python train.py --head_dim=64 --warmup_steps=200 --seq_len=1024 --z_loss=1e-05
Each number is 128 + 32 x the weight over the matrix's rms, rounded and kept within 0 to 255. Layers, rows and columns count from 0. Numbers have three digits each.

# layer 8 MLP down, 192x512, rms 0.153, rows 77-185, columns 256-383
119104135122181127163108095163102134160128103198166141151098106161126155174120148128117136105133142154084119155127089084149156125091113126153074113128176120102060190125124121121080100144191186143130160120143141132122184119099105091186138150142115190068076076169180123163125151150121092150163182118125135135150101112169140117134109138140172094084050080154076117110142127164160136146162
126110139095105174111108135131114068113124159082083169110127140179147176153116127080112112064133146146156119114138110111133052193177149106164118128181145094107165140127120131110135143153132117089161171151102095092170165159150097150128112096114114123097107100157119143089112110190116126131159123117114176117139206139121160071114126150080145151156134140115171113109120144060121123122089
156113164107097130101156153121143093141154086146126100161060124165148116116141117102139102072151181128159088180134142110134110169148123115081109073157150104156138140181100098167155122138198164086127095124115069092151125101054190191141092138180116078100131067091188090141078196148125081077094138124142158166163164138119114162143153160163136139082073097138153139120117132160196115121098
186112139109148111129121110136118134159075176125103161156107124116150109118125126139122092096107098176085128181109098135138119175130110158202103091138108122135114100180122155130146170088131130090133108143136141118169148128096155091128064156120185131129122092166091157107118105074147141090114109106145102129067115055046154149113154117053099139107206135134207142114159157105104170155076
192130113183055131193162158110137123119158131077146095084121145132161132128131166171121159152111133191124149165116113175166083110145131161137158178145080110148132190131131086150160116179085065138170085074139110143099101144111133158093119153057051058058117140171169119122096075122180182152118102135140130133063089116119116084070163133079130114113129109150164105071138085087124136136147
104105176151108072159090083103130173167183122110105190123161105181156096094133135109177093080116166109107096094100110167173076152129113125150075138129133108136121129150155114134191145126143125093148089138144081162110108112120072122135127108141069107115071141117150069152151125137080130090137071049117209082187127083149094083110117099086089115128104125126156115111073142136099087107162
049181182112130107168133225140089136137156151162174130161168102141127160140062114114100088097085153104152118119143116146138163044167117095172169090117152124122153146144115141088161157093114108145128123098072090170134118123129131107070174092115162176108095114160167115114092109098121136117107139110107130117128186169117095175119096158091143087086130112139110146150140153140162149154109
093066094143142083163156130136129120144067068092209137099157099143098082110132095162119137114098124122178137125108100076134149130164113131148139138126183125077115159131150122178133105169121142045117089147065076137165129070115111139168114157152108161132139155151144142199173156102113110128142163140190173148135125094080136156126136151152169087176099168152103108120167141161101129100146
156118201134109189105098139149099108117137133116086128104203064126149129138102078134144052092125140051114149074099157135147131149132119119144215143146129119192134128156106210121173110152143137145163102095103068083074115155121089106139099163133131139136103131106139070098091112171142107097169127118131133092166083106133082121106127165153064190069128142096169136120166158056120114101130
112115090153057166175164136089144105135110087137090175087105152161094126149124084133155137141088077107157133082105124129109112128169108166096174130170084131150138104180109185060187108148101151139103126170154164126123109155141136128113105147082105110167142113151109099118132119135155069129160218147169141138103132161120135131149134094168108136146167124166133184069161079144182077108082
170120155104135094148163143169132146135059088143136160118115162079109142138144113161080178136104152132146148077095115138106084138119110139114128095049110126138142134084114164165129119150045108129100108156096152054124123124091092084129102106145133155047127146137066128133116131114153126167142087151105108130088117168108090135147170086139145139160099114114155153117126122126130122139158
121118130133079162194139139135106087125107104112127093176172180122156147100184132111138128094111183106172105129132159170096152173141114072167124129199163114150095131194115139113104144195143142141109194130090164178076147146161161152171114126076122121078157142112092098136194134104124178057111117149112124151138160213134163167151190127141119118120097147123115145092140075143180129143134
100116162151107130121115179161139082145039139091150131139125101099107144136176184146131161102177091084135113094087120153109109180088150113138114044096147072091092112173137122159128139132102104199109109164096127109150176109099102145141165165124128100124155146090129133131118139153140155149146122171110145185092116136101131119156172101172184180160130163076159117124094096170160131147132
203124066110116105131178194124136146065203141112113173190106175167092183145113080082156139120129118115144089153106142177115184109152091136139121137097071114135108129070131122153169192145098168163103122145086099124065090150113109129195154084116110092122082130131145182147138069115110114153107136076134131108135122120121083172112089124130131138116088147172083137114121079152102142133144
128148119129145160090129107131130117129178114143171135136065077137111127149113102098127162119157211152176133135104187176114102172123140102130214122093082189159123126091128115119162114123101126105135129157128151101122063166123111130137101161109112166137089098145144153196114131112176058139196097155149122135143064127114142134081076147089135143142114192119147174143190103132101105105128
092126148098129120083105085110162064175085049094179080146121134065166124115067138122138116061155078155138156075087208155182107188126094144169071142154122146135097092198067150127183144113146167101124121111040142122129105119139113119128123132136109151138110149095099095131165115138134129102080163080166123131101161111113090087093103159150135177210176060181140096199109132110115100129153
139129129133098129107109125075083159136130132134165105147131177154142158105175102134083172093134139113130101139183052065153161127103074124136162069159108154193146112127130132182101153138145150055117066100062162065146158134181138126123159160117121125116135111141127121148124092133065139167131079162141089139100082157138187139111188152141152169159155131060105135221174123186123132092176
147128121192044141149118134130136142144125133118088149102092131116114123151132122152103096101094070103100164073177148146111143126163084200155134125156056152111094092154141131150110130139123139097137117113116167154164140133142185118142145049116132111113142106110146144095078107117181148112128132128134126172125140136134131087137154095105161141010149101130075141099123082161098108174087
106163153127118104201122104095137141107121149181080149111048156089183133143164147107075145142138169121159137114058146123129158141197111143123190152135192142142149121102177079145139194144108108146078152065129130183130126158180125106185100123082116083096105123108163144143133103105176158170109071077154085101148158128133153164191196111141115152069123099116116197106109093157125139119143
090109146132117123071094083151195095137158169051131226147118117169129115133161145057144136134152133120130148081136135101117117116152113115126140106161150155122179115149114133137099117133079111075148092134130137125109110128136101059129136118119150101122120128037143125164129096102166113154145155161130075142143147137063096131075138110130126127077166110070139156131108156107175148085088
112173128132147122123107079149167122113114136127095100149113133110124112170109132137148137110129104114074120109114099076150136110181128138167172139156141109131089104157062111129147156154138142174101124132118135161102126087122104149070146117173192062120152168148105128123176189093195119103119134144095124154092118151154159137189126170133121113105171129053116153081075084162127065111159
176148178182133182161082144148146139121166167104095088087074152120180100142143161083154144166176121165100159119146156134165060155136172119144217067067124086083074104138098045174126179070130151117091122111120166114127160089085112179148170150086182102118174150160140127121134113159132097147118077079121108130206110134065127132117167140101120131170188105132126064172179109125136088145127
136161142151143125129139102160167096173117145079142112151090104088095062174082131174105058156127094112150162123144161091087131112131113118139147160114127087100126155156163125108167116137149139148160084094104131124142142094145118138159149086102121138128101110152131090148127130103112108123066094113158116157090127078158125119120157150132121112176150121102127162138090118116144152190156
173098101067146131180133172132134094126183150118118129178133126094161117149106123138157087098144168131158168111156139128116152140143083161118118127169129170094084111106112126139101107137119122173155112103122146152088146151177127122141134149104181094139127119128112142143120130162098141124150091124174141187100093140150187101075098092120117074082104170162059097053144109115122122099108
129127098084180141150039144065141138121172115148192136120159139188125166078156087188134098154153145126142106133137152063108136080104164101137147142157118071091158099140059118161170163135125165195196101077150070142072098205157145164113169147124162136099134180117149109144147115188111141146160108103124157122110118122089103165124124131151095163203089120126151151088117112088112123139172
156118086137119121091085139168154130135142083090118119150130158131072105125111179132096168080108102160162127157119117148165072128149143136143128119116141147140172093076139116099137130086133136082146186097113171120147126139087127165069143100172119131113138112094090143168152151068061161136151116151146087148097168162140062169116102130116112138088067139161096141098127146060086138124089
161170143079129144176191146151088126106149132122110240155186179114088122150092140134170134081172100146095089164136127125170139166124111145095094135145115126093128152131150157128126126168125122167091107139164187157117135132067123132112099146104134147084143163159103038097116142099102088087173232119090134114099122089154106140165140083143093088106131127126125128162094114086122085079140
172111129116179144145138110133162096125114116112068177157140147142078181159154143112118157157128126120106096075162129129154125139184119153154118106119087109163093067152124098155124139129160087107157117103108102113156171156154090139173199138122100153170091146181155146127145170179143140120121062117104126076189108124173183123145047146125146133106124128147106061115102137130118136162147
135116154136083102137192120115114158092122130182118165136111066095188080142149106161091115125114153111144119092098078089101134151150179109111107121127148148106118115065095161142152126069094098132193154173135111183098153108167100197125108115150149114074103073100124147116107106150092054096150112155169134209157118187115160110095109114120115156140024211111121108204130185072183108107132
091104132109151116075134153169131108141111123100142159124115122080142084126083084131096145148051185112129156144096114093075152125159161073155166123050126154128165137125155171103106115172167157106122151141098212166110106099137123115112133063130123104121232141111141109139115115079080120143131125150141124101111142178139157152110156148129116119104152118198094137161189160125132097157142
182167107105126175144157144113119153108143090124118138213106169086086135109112116150131132096128184109186143109079147116221083195093100108100078126102110112064055118144104140117178102154059169072129087133154112095146098137079077138108119124168151129173071110155119105169129136133163116067143114129200093151150172100108054148099146107136108082146147066089099065100105128085093120153136
118139208151107115103175091133132153154129117150076095182147142093135093130130111078164161073186125108134084082136167111128096167110114147181132097115095044159086140122132120172119172152131141137150145103140126094065141094131130066172145129052204103131151113175059079115168082117170111121167179137171166129139152142093083189151134117149092095184078138168161121133071084118153082162184
116136043133084160137105128131147108170130112071140128129106164070096113122111105100157117171062118084106113051117136122139167083117080124145195070117117102165121122139143148141159143144172131095127129111203097165160123172129121122138106165050112085156180078125102187176094067169089144134066112088086100104153110065117168093160131147176076131169125168177037128012081106079102132082136
120109125131114151096137089118084130178114160104136083144122077112078079158120101117159109164130121107123140142103115158105081136101154183098165127165192074094089186098069120135106124093144115124175087092129167126172100145100087086149121239157107109130116080091088066108108131142142142214201110144120134179117108159084086152167139135109081086163140100156152113098157143125102177149162
156100101107126084121143092127116036155104112139042139082138124088158147137139071094137177130105077099105122104179102081053164138139108150204128134098066116108118120146117163139121134163075202112135170133046122141143178138078190072078125113159122077134112096113119124144117098132116203134125230150093100097076096093142141028156137118164046157189150148143168082079153124149062075146142
148093178104150125177056138119113148104130121203135100109069125124102143118150122130137139133174186101143123149134129141117195152135120106157141194184137139138139134127160107097138085093180163117132131091112120115085113140157199129119085190127150182148144154051154132158188127120132148073125068101111161152133085089138148135091118095139128145101126174065111254112109167128116110125076
109143109084111150147163121147175142113109148128081133145156155116217118131085164085162113111196174102102064114091178140088128171106136130106082086083108130162125163161097087115143093103038092119159156123098128062152107112113134131155152108112161151131148133132125103126153105107112135111135138122040144152165192139147093162157104180161094062105139138098084082082084153079111111083135
128140187139139169117102193173137127162086197083161102082077176107157138141146094162130163134166092082062121147205096094108091113084117144206028111102096126119109135133134099150088170136164182075115118103088183141133166157139116190127163116174168146151126070142101189092085126149068156170162141076142076183159086158107108116169142109138139177161155137098152085101121149123179165122101
085129124178079140151072141063030156194173094111143173163141162144075120119166118111184084081098161132178142162200132127142118157114098137140109137144127158132125150058089111149153087096137109062170122206143125052119179122157112131114076184072130130208167095127119093144115092075123058092191074171228124146125095143192156167100111127161174161164172132166184144145082124109113091157097
127123171099118164145116069120138096102100126101139158101149127188134113092164102106171159111138070052102079138105113174094150109150090126138136105181091183119104069083104126142093065163141164079120181124169096123112103116154099148125190133123135136137073089169133127098112146080065167129175109082134124140112133171179108111169121126144089135103094083099099115091207124115159120088140
140142129150104161154167152119100154156113098143120121088194141139078112170154127097105125194059114115120115141161173093124087121107111113126063126166099072052123102145160121129168083164113138091099114098132105169142122094136129143117151168134108174126135120155126135163145137161134148109143141145170172132110117132135140133119142153051113150121150136161163125143115157158163151113128
099106113141082130211181143096158085184104118141143097083104096152147090123174086155104120194167119126143082117141171139108127155173142172146177129159112139114091158131105101146120148118089110156114111156154096058108151113157147074096123153166116149153171167128117112149189092133127150158058157139098139095163162125135118143138142119197143222134106148088081130098169068123147180124135
147101089106129113118182104109088151087106111121151155114102113100123166119121116151100178159107096115098096114147123126106207099137101094161114141085090181089155052187192116174125114155088143124151125119120141107082147136134123128072151106122074137102109122150124090127120132113140173088153153117133094097180163133073153072033097110140103105090113115171114171188127169102081087151121
148147142170120136107090139124082178151097119139116154129131116090145109124115108158119074138147177122122117177114120119127089115193138170124089130194105156161112174151170090131105118152078087124136145176154151233120182071123120141072137129081178118110123136131099099147112138155143139138130131194120139106117125122148114122091109109114108114113148052085151181158191118115121193114141
213125084120094162122090113060105129111121137104103158153147160107178141200137160099090164104058190152138138078132159181156176183134147138092129118150121107104146047133186140160165097180053122135119120102111147134150179116166115103065099107118157114077082127131146128132137120073171120104153167147066086098151123106133184135138081088131176134142081131137139141128117081156120098116114
101101171120173174094168124130176159149117120107173123131166092097189172214111154099161161089164092103093158099088158149118189135116135141090147090160118115195132101199153128136156121123151109222085110122125124141149127096137118167131216121105103132081136138108121118151108227124094123103086131124146110161137136139129117054096155061127111126145094113183106104141112063114138118090099
110140093111061118217140178130156127183150157094089137085188143149154098154170119087153142118115191093155124128108155192113145137132146159132150143046136170090172087067095100202129118134115128152116122185115123177079127093142050143161097196148092093107154135168096224166106108132133152093062109122142108117203136148167146096150127077169132134059100075135144125104141079152166125104096
162085106130142114131130112183094101157099181131124125132109098109115095138099141149096127126133156133139141107119152158113155138129167194074106164126140126165111132128147136128103105090125148184128123099088147144165086127119123122124111125132160166116122118120079109084157102116138077113078120150152122120081118159090096143117108109088143103111161112112095093160131080064076083078087
103100125104166148151170153116159213131147220120078140100150125139132124140096128059147055079132152127137152119152170067171146109105145106107071165152182193191111123109150168156121123105154104122133132131070136110100199123116106147134171084117118144154061130127092154103093087143131075093172136181154212135124078075151170165186150097154109151083100122145193097097087167126067096128097
151063132140102157081098082141151145144073149142130126133090099128156096146169134135111108130163081207130077149102143126152159131164162156129156087121099114184110124127108153146134154151153130164137188164086179091113121139137072101113156083116123106188087088074091232200123112147104125090117107104127115154084132130157134091126098082071117096100066108092086123143129069132102105072139
112127138149186118050093117110131179102113113135156128131169156108104093179113075196149105133075167154147147137137116082146191114132154153084140172145107183100155143131139119089126110108129156135146167150061129160066102160121125154132152170142152097176108148104099164163104138090130163072124131093092122138162111042147117122114067110129176118129142154128072122096134150102108106106102
140144121199086094106137092104070128159130167090145079080095174096132123088190141137080129168154086106090074132148126130164061134171106159108138178088155091122137089170115086120145137136196152064143102142067190132175143091146132137061110145127146138146067133132141053119160127152145082171119163150163053091075122100040101133132109145155129118102118162148148170163113135126097160121200
112106124097185152098148071121167141127190147113113113097118120132124128118085150151110142105050135122128207152085112133109106080110074108113123118161141137105104048042143107136153071112135157094205145125131148115117087180118106078114102117219142123117111140112207108081079111128083099100119099159096134058084140154158130129052138093185152122105111156141169137142123203133097122133094
127046198159093123079161141128129135146082134115093112167138115096116086121111177110127193119087126176104145082113171138134155100125126128158105050062159158125157086085118098129147127115151131093105089168072095109109145098180136132104164114114120168151108161144196196134124146177150106122093160097128096107194158105169165084161135204098191125124129133159132140140179079140139093139110
178114149159095117141131117096102128110128113125118179075089155095110142131089148113141126088116151170128126071118118135102103143125131136153104081174152132073107104105171162119097148170072112174105127160176091159142110152113167192142161112111102149121143076183085092147155104097093099158123147089116134149192147161139152127161155080157161110195126140086085169069099109119155069177134
118159150145098101037114130155091124191142169119148116137083125155109141144111090144126139047141105127158128126142099151128149095085119133135164109122152107117162135162150149135127047070122120145109199144124137160122150088143145129162103108153136170118107192132126105118146121125081101197061157094152122159088136174129114195092119132148178153156099107120097115186142128135183102166163
072151131177149102161154158133119111134174151082136071125072138099081094120123124103128107137141084125102122182157131116156107098114117109121099144098166086177114114111094095066158142116106116091106131112147156137119135076200148104141140123090186148127141158094145095126127214180144108167139118148159090177117128168150092095143115120057094143154100146138135110086132140136173153125165
121141130134184124200084144088103177138090141181163062201190117134167128174070172104104071183151174171103129128143105133135125098110106107160143155210170106140075115072102177080124107083153177135145118134168093113114146121110128167120081116182186134145124147162116127116149169121135180125107183137125100126125145084101112125129156117095146124132111107159170103136085210162135102066137
125145125111083091129180174156173162157124163165127181162186145093091078081121096119117129102084132159137116101108154124148139113112144158038145125100132149154107112166117118085080103153100113191073108123129181129081148092121117109120179188106126117099134198147146115166166187141128124112155127138131164097181106092214107153161102094114099098151099153159117158105152124133122091153174
080136102097108197168138170181138198137117184163069125160129078065112182067132106155137117192115172178155128112097158074161143163167135130115158178114140161138059162123104076131127079151148104147106064130098143142116179134132174071116112096087084149137126114090154107108140174139125075093176075212134161137120099111092163163143069131130158146172142125196187067114139179126101094160095
183145080119109077157070158087144129136115134146139125139150146162127140129154141145159099192152140086094153117110120227121090146081126206146106159185102081173088142097118120103124129119155111085143184093128122158161140129172161073161121108159120154185092158113123130175103104118050097182176124066137131129198117093098109077148100126153133096149146104088174213100170091143153061110130
172099147146146110101156140175131135092145109201055180156108162127180177158135167091129105135168144113144137151085184124180175113131137076189114108214105102130152099152171146122089132061159208133125154163128134092104103176117102133143157069138119133138080086064132160120192105108152163091115128138146154155100139163136147127097106085126134138133075174101124207042139104118158120118114
153137092117169130117118167155125125090142128107114137095118193217124087171144108053070135073131161129114123155110142143114110014113115103128130121088140092211164106115129132140129120131104098152146178128140132190088154114117154121131123118144110056113133135140125166106133146103130077093140148126097130083121057094219181118083154131183110173168044108121183217104098168116111114096149
146115163147140111156148146136132142121152189160137083109179100108189128151081119132185143072146164111120111140177131148102102090050102077120097152138073129239105104200159117200093160059131170085076103115098086105146149149086125102119163127118127130123082113162120226096111133163131119072146135143167132034128129131135144128098120158094120143197145129147115162100140105094176130073103
094118115127091116132119136114187140155115114142151037110109138123159131151157125141140139148050083152130140116118119115189091137153113184125133087139078129050109150107085169127116079173134139142150150114151114106194062140102160149112124136105132129168156151125084133153077124144133117184170082094137088099120103103163150095114097115126059142096169171124125144113068180190096100157145
119133121107143152106107138131089097123094178112155177108183195103055117089110140105084154193113111091106115144131088106075154176165144101122174080132107117101129142162110100164054136076163183137170084149158132158079147166139101129131162135132083097103130119099089077126124156174088162098136193117061088096148106110083155130111146138161166129190138144079127156118080098106108111184181
129109125124141197169127121108132108116160111167130062158146143100112159090147126131175103159103163113131134128200101123220123079179154065088168108132081144144134144173083120166086073153110076077077121132159126120110104111120139118083106121160142168139102108131087132105158171089164178125128126142101175116115188124157075139123069132119061120184085084113126113113133145138098156132159
137083094138124111142113085160126109151130042151123238150180108134089118117109141169115167155094070172149173166134124126168183181123173166108109109164130113121113121113160146134120139150133204133191144105125110060157100069162146127118104119095177125192156068081123087201178150148092131089125164109159141113119131154118122107124162074129114142162138102122129138181181105106113093108168
175126106100075101112090145107104097156150121118104128097108134131097054100126128186110126138161131136107096097129083216098096120180132155153111148135116082143113121130133136150171086115076133095085150159155169180079121087135117125132092062087123106049111102073143088193096094136103098109078173147118088179149129189149151144152145125136053151064143113151117167044187120109078104128121
125171122121099117150132135158180131160145139063166145158083112084120135108186117083161137121125150101199117164146166086113139118068062109118172116107080108089071135079125117133145162150118098227104098112102128151130156153107169170111151156115140073136137084156117131141165115109074148173034124095053068134154137136041126182097153121171126169184069143094108110095143132135126168156137
185210163123127132161148149170144144083128119123086181134113117168108102133079154114146129148156115154101102142128149082115105118132180199095194108141105048116135169113116140094105144134129173140113115108126156135078149156137202153139072117152134111175156191128146157128164194110157134195065140113160125095129129137107128097154106107152106163114128174102116146137087138048095128116105
126114165201105060193101131182112187091132200144109159000179175131146110138068142102173187077100122079123096142123157108158154142147112063128156090114063219101204138109089203120133073162106134120083150100114158135196158124157118108177113132075133064094152134120135182179157133116164152111075159106112168130092134104132162102103102087105105157131197184148127114176137123068160172153058
103142120134106151176112121092120152106148062131182095114137164077164216160137117186131080128125141144152088099138142067180087147108089109084191086102113131153136131158098156096084125117149112151125176130133117173114120147135148116165113136143102136111095081075168173142123125121136160178180143110131144134208190161118138115138134143171120162074120141148209143164133129111111142108077
123144163120131122154165148131107203158117117118116096155079104132110150133144183152174119172176140162148143161121104129118116166121191116118132127144088143103081113111116132167097098151131174132141149120122139138051150116120101101047091142095115137175166151108124148119135176128102127122152119157166104150094144197124089178118136157124066214091182125136161226103159095076128110078105
150156089081157070142112118170118139025091135179124187132111173078176124138124113154099164098138114134140108166111139119080110100105126118115054109166172116108161156142127135155082098154179102137172110075113113209123105184067122125132153098172135139130059105123100111153116097124086131113167143111147123069130122087161190146146154135212102096131019167184109139109145137127157072125102
107153160112173126122104088157195112120156151132108092083185091112118180100138167136141130149145106132101109098160146117175130131095112161084139107157155105109139106151171133150126129122115141135128134134140096156125095153094150102119152130120159150105120168122088166113162145140078092158063148119159098187110150121088129120158079144122109147205072143153092103177106114086133108159114
146023127109145190123114147091126148157173115086141134134165151110142147093111116080122117064105171111113184119092184130160201156106132133156140133122144155106163137119132193181108096135205181147095130172111109127118119100149170124122116066159117126100157189181169089094159115146088079083147104148140165118111171081189116147074104089182160138108150127114190140186072087151137155105097
111137107116138114141162104121166101149160100125113087140180150114142105055062159163138151169134160110117098140149106051056099083130122164179151085171149115180146107132146091198185148156152134113066121127162103126093156104119130123123145141121115147050092117189155099129147090162101081123099120133119138142143118134128091166080144098086102085073120168128101110163133130064073166115138
184133118126134145141152124157103155135104089135097125078113072136053108111128154125191107142141130112131145083152078140088123137113115024102117075129106137155135090129127174131162113078094163150119148139144140100126146098129179154179137096163073121127150181106177160153103127140101111140151146172143121110108158187159081138126132125163199119131071179054134105190109145142149135200101
077143126136127114110109139164090117100116119168167129139134152125072138123129129144160120136101122100131096113139131137165100149114148115113120207154066125177212218179177099154109086147117159095164152103209109148137140096102131133125117101113072161183095120105112078145135169121078087057169145109093073113154111136112132165114136121082152090145091174119105178083144138102098135127082
187128111104117164115111191115135055134143154156134160134139152161201110147119143143087100091119158123120210110123117130135138130212101096115145153143157161122071121164194120114128106107180126111142104114128123117144170162145137146129175110065150205100121113107097117108091130121146124131143139122138091139165117144157091099145146078136192122153160128087105141101066088168084110159141
145148137092155124068128117082164173122096131207115086134163130119107153133098125124143138142140146108103165134162084082137181114054079125122151146131172134179111141152176121159143171096161170087109145117147149115179100082158097156101126145111079162156142121159187132102146131146121198085124138127130142136201150126151108149110107141107129135099136177161097126106057144083090142131142
126118210093128092139078166170155158142106123157133145171118145164136131141106124122112232119111163152187106143120146114164171137120148125109108095115144136153125088157156150117100117103121138130211169103091145091122149154148097120148098102122115099123144126161099147117166094114137124101123119129176110105102138128117135150147112190159143125067099116083142089096102080095161147145093
160119100073098125109131053158122104171108125141098129123107075141122075139127114140176094089113075126203077114073097152146141106093166139144096114160126123142125147137065117218121117140163116104158146060140115083144139151115118112122134176132112140117074149140130089108107142128166165144093132172139155086128165133148137135162057157118129093109110125113081181127159128150114152160114
104202164154119122127089155107115142180146115181155143175079150082104117167090149170138152127090175143063126147181165118168157106116110110123199082064134133126111111162105122077129133090155109127054138122098138119124123076118141104156141092105107136110080074162175072120158118035135109093027107193155046170084135141197134096122122087118125144140105109180136162105123130171123138156118
087189085203159197134056098127084157058153149066134116107124140140119184134133101087104045107098082143131116114124095079169114136083118130118121154046123169146155134087080176112125129173122117187135111063111121150085149161090094162104133160059208138140080167181165120124107075150092096108106176130113154098108097110139091124102133140132119104133093102117103092110146085127188147117083
113148182102103068108117138137130160117097119064094123121131049113061135061155089128130099167101133099167180126104127103096116104114045131098134113123120128139111125122101102142085192114114147124137109143169111148149112106112100154101115128178133113136172131085116126118148135176083153196089172136126151104132152112139131077116143088173116103148088136090118141125146144151097151084168
083145132105105150144118156113109112141097132147087119107143155051200140123135117144192097205115145126127101105142156143157146111096140102108173133157192122144105170123072166164133149104177157114111134196137080126145097162060104110102153076078123075085120138162168161152110124132182125112132066078125117138111139167077171109141182154132140133093147135135153133112161137138108119120147
090086124123112137127103133082136137169084109132129147112095090163131121100087118091128127100039132138107160155125112107133165135114168126114103137154152090099080137056132150094158136125116172067165103145154128133195096110166128149125145184153081127179185155138126154142135156146088175081146145128172096150095103147048142090110143122146171201143167154134101098149144096183134163128116
136095144120085157169141098190122159150125124154127120160166099159123134126121146145162116115173094148185127165144087176109101128132082151110132104094149239196123116139114189088097135139115152167146200161185113149098112164066085072127111155091068089083147181076177071097115127162121070111142103144127068116122121107134134177144168109207090158110159113110161077186128103170190159147091
125139119191142109145106115123160133088160147010171053095074064094185117093132195094106141106126112140145106138119107130096120084108117170111075107113177110133174063105150140098139190160137138107109073141090137072126141115125151102160114130078153138071159164151079157137130110199145140136015124102164155129117146134108103094153143131124134125119168119142169113136129070109142164128123
085113151123143155058093090123102162120091134173152125220144143160125137094134096094103111107139145151151117227124161132145107121082106153093123125051180109129082182092129156171146085105094097158049088188139215157140119157132079136077141156164148072105100185103106162137142144132068166170118150095147175107068112210159128121102118161136194091083093039099166192117097148145175100143128
102159095114144137091153085119159132094090158123088118134123183118111107168115161118140097110105181119099129136130127099103178117070116109134105163171169164123091162081133112100072068182090119101150192085110097147122144125120115151147104133075157107086119102121150095135078183103070096145096098091135084089099130072096165193088149087116151124130125125147127124118145083088168136103121
171118102165055159161165131125128123173151129183120085180140088080142124093103151143124149162117168093102182152103077169129118126078107145194135095149092143142096091138150117128170102094132150132089096144131143139130089176135166165117148090087124164118095174223097167103155126111149132142121137159133112084143160208098079105090158114186125130060156132169060123099127113114174106085104
147128160142113042117126114144179146126119125103138197123136122157149130147166177186149163101131142140163146106125130096150185083074133058168117114115141142089098076114220143132150135141111113100129172107120119119134106141118140188125154112112098154147155195141171155092065134157144082094135115123101123112124165101110086120140082141115107190149130157133110152131113143203123140076097
167160120121165084152182152111131186144142158116159107097141143128143119126119090107153129147184112140107137130122135102141101164117124126099102114050094118136143191103167082156218123073137120112135108116071144129156107113138171140160105177155117189154104133093140205102085152156122113097180149124117105116161112100114140104064120128129102141109110093147167079121120162140116130165116
118114093062146187130125129099148101147114083100104156123146134135144118139152130153084132136093133109121176087157124129137138164103128045127051093138086104151133142150189097112124140152184138144205120097148136118223155111199153167133154117146102083087159112158112121162138126150082152134139150081138110095120091077117179093109135082134114076128076172190125081087149073139101115095135
123108176076055078125116126129210122139084122174139160108164155093186094149137104116108157122145128144110141128121111134111206091124114145151068088141095101126129150182145106094142152133129093100148166079118121113110130136174150093089140144109118111087133157097115172138113124124169175181087155115079088104167144151070138129045138112135081108131150095111089134106126074140086142128107
120133173158086107117132102151155155122116151145084104113117131171100111084118116119143218093118126115123096149124176132176131122110114104126109091107128126148145114143142136097123099186114184111076155161133171077133152128084123156092180144146150119105145137115126165117125141153122144163129123143121120141079135085077103137148105146114117153138129118155136178119149110076134118150103
155091166172116100126158150156140105141092127170126119120097102134046076115090148113208104156134160140191086123058120156097117113108110188053135065139074173093148119145135091176148166141094050084167144158145099104112149066136147116125064186137109120141091118129083088105136142125124122150136111155097100115163147140211141123046086045163123131179112141155131165128135126133147145166158
122125129123126098128071149130172123067049177122154084125145112126110097109132133102121154135154134101113156103122112126178168134147098198163140145126160111157087098133145120039100118092138068118115138143106170045159142160100151112133103136161099158192108128134144136142137151135170156124123176097138092106153075167087075138153107116118129128123131094139148136148118085062093113143128
131111129034189153237132130121226154140147152134165104151076097097112076135109135121147167094182073160146142143150093120159127089187123114135061132138091117100096127116106159138132168079121130150145177046140133135057131145174121119131138148109088085112077140122124132118148157169068115122104084125155078121138110178161167131072166172156150102145044117228141133148126102164089122129123
125177155078168151143070137111154098142093134164054117139123135138110173109112142153105124091131078136127136106147114134111044147108171150133169080129093162156115193100161171111101164098126168150129176133117065137070171103079131154120120171165058149161164133153111124094131097093119088098136082135126138101192133179081121145142066175130094134156099138126164148099179105085177163159149
091144154141157086171147185111124134155093139088164093106128109114133153192145115130166166163092153163130152180182120151079115104135079148173154113147123127085133128080092117128144123148126136128122156129139126135090101150155069131129137138168172184110097207159168097099144118124150093111188144135153085119139158178087129113159137170091125110180149106119130122084145135152145154139117
152123153158147163079165142125099144161097138145097159130091104112118120125096184099138160138158074136116165115177106139143096140099112178163111128172115167089115140119145149133108186115095096155136090171108189115114142136116093072082148180151075167132173164109175112147133207090074137123112127146086117118148099198109084144120176095123128188110149130153235129162153084139124046121118
111176114156080117122124095157164168080158081079126131107141108150106106094224116122091124107050125091116077143095161128153172145128038118066095161099110152135119116068119155046163163178112111155096173094159127121133144110121149140113126078155133098172107143133148135115149127087101182129056170111101192089178129185110146118100102130153127141108198160120190191175170118072135101118154
149143098105123167189123092113141153148084133118148154136162130079116156129165036063130075124043151132068130130101191156104124152072172086132090112123098080116143140128173131115155135148116124102146110140099163063140071209169088180146053128105126167062131107116144155144103118126113188166138127149124108125201156147167118091116118071135105122159109159104108101115087124112067113152131
136169115108093142154069113082133131145076124153125120098110045131025107136078167126133136082180125168056094077122139135180146185026152104135073145140083080090097147158036144117108124083155153144107116211088186168134149128129141103127139197152043049181165135155108047117093131089150159169167120134157089147112105128145148125176126135099104163178158094075132155156132142155068086114098
166109139114066129086093113112129095129157137158094130122069145177089122145115158163117173086132154148141135137073112098065199158101108115165099112152075103147094077198128109108118130111144154122144172085151118159104154087153107136171092105083166104131173154139173140164116151132120162117097144111124166057107162133143083158077130141116111151136112112173126154149147134118135118150123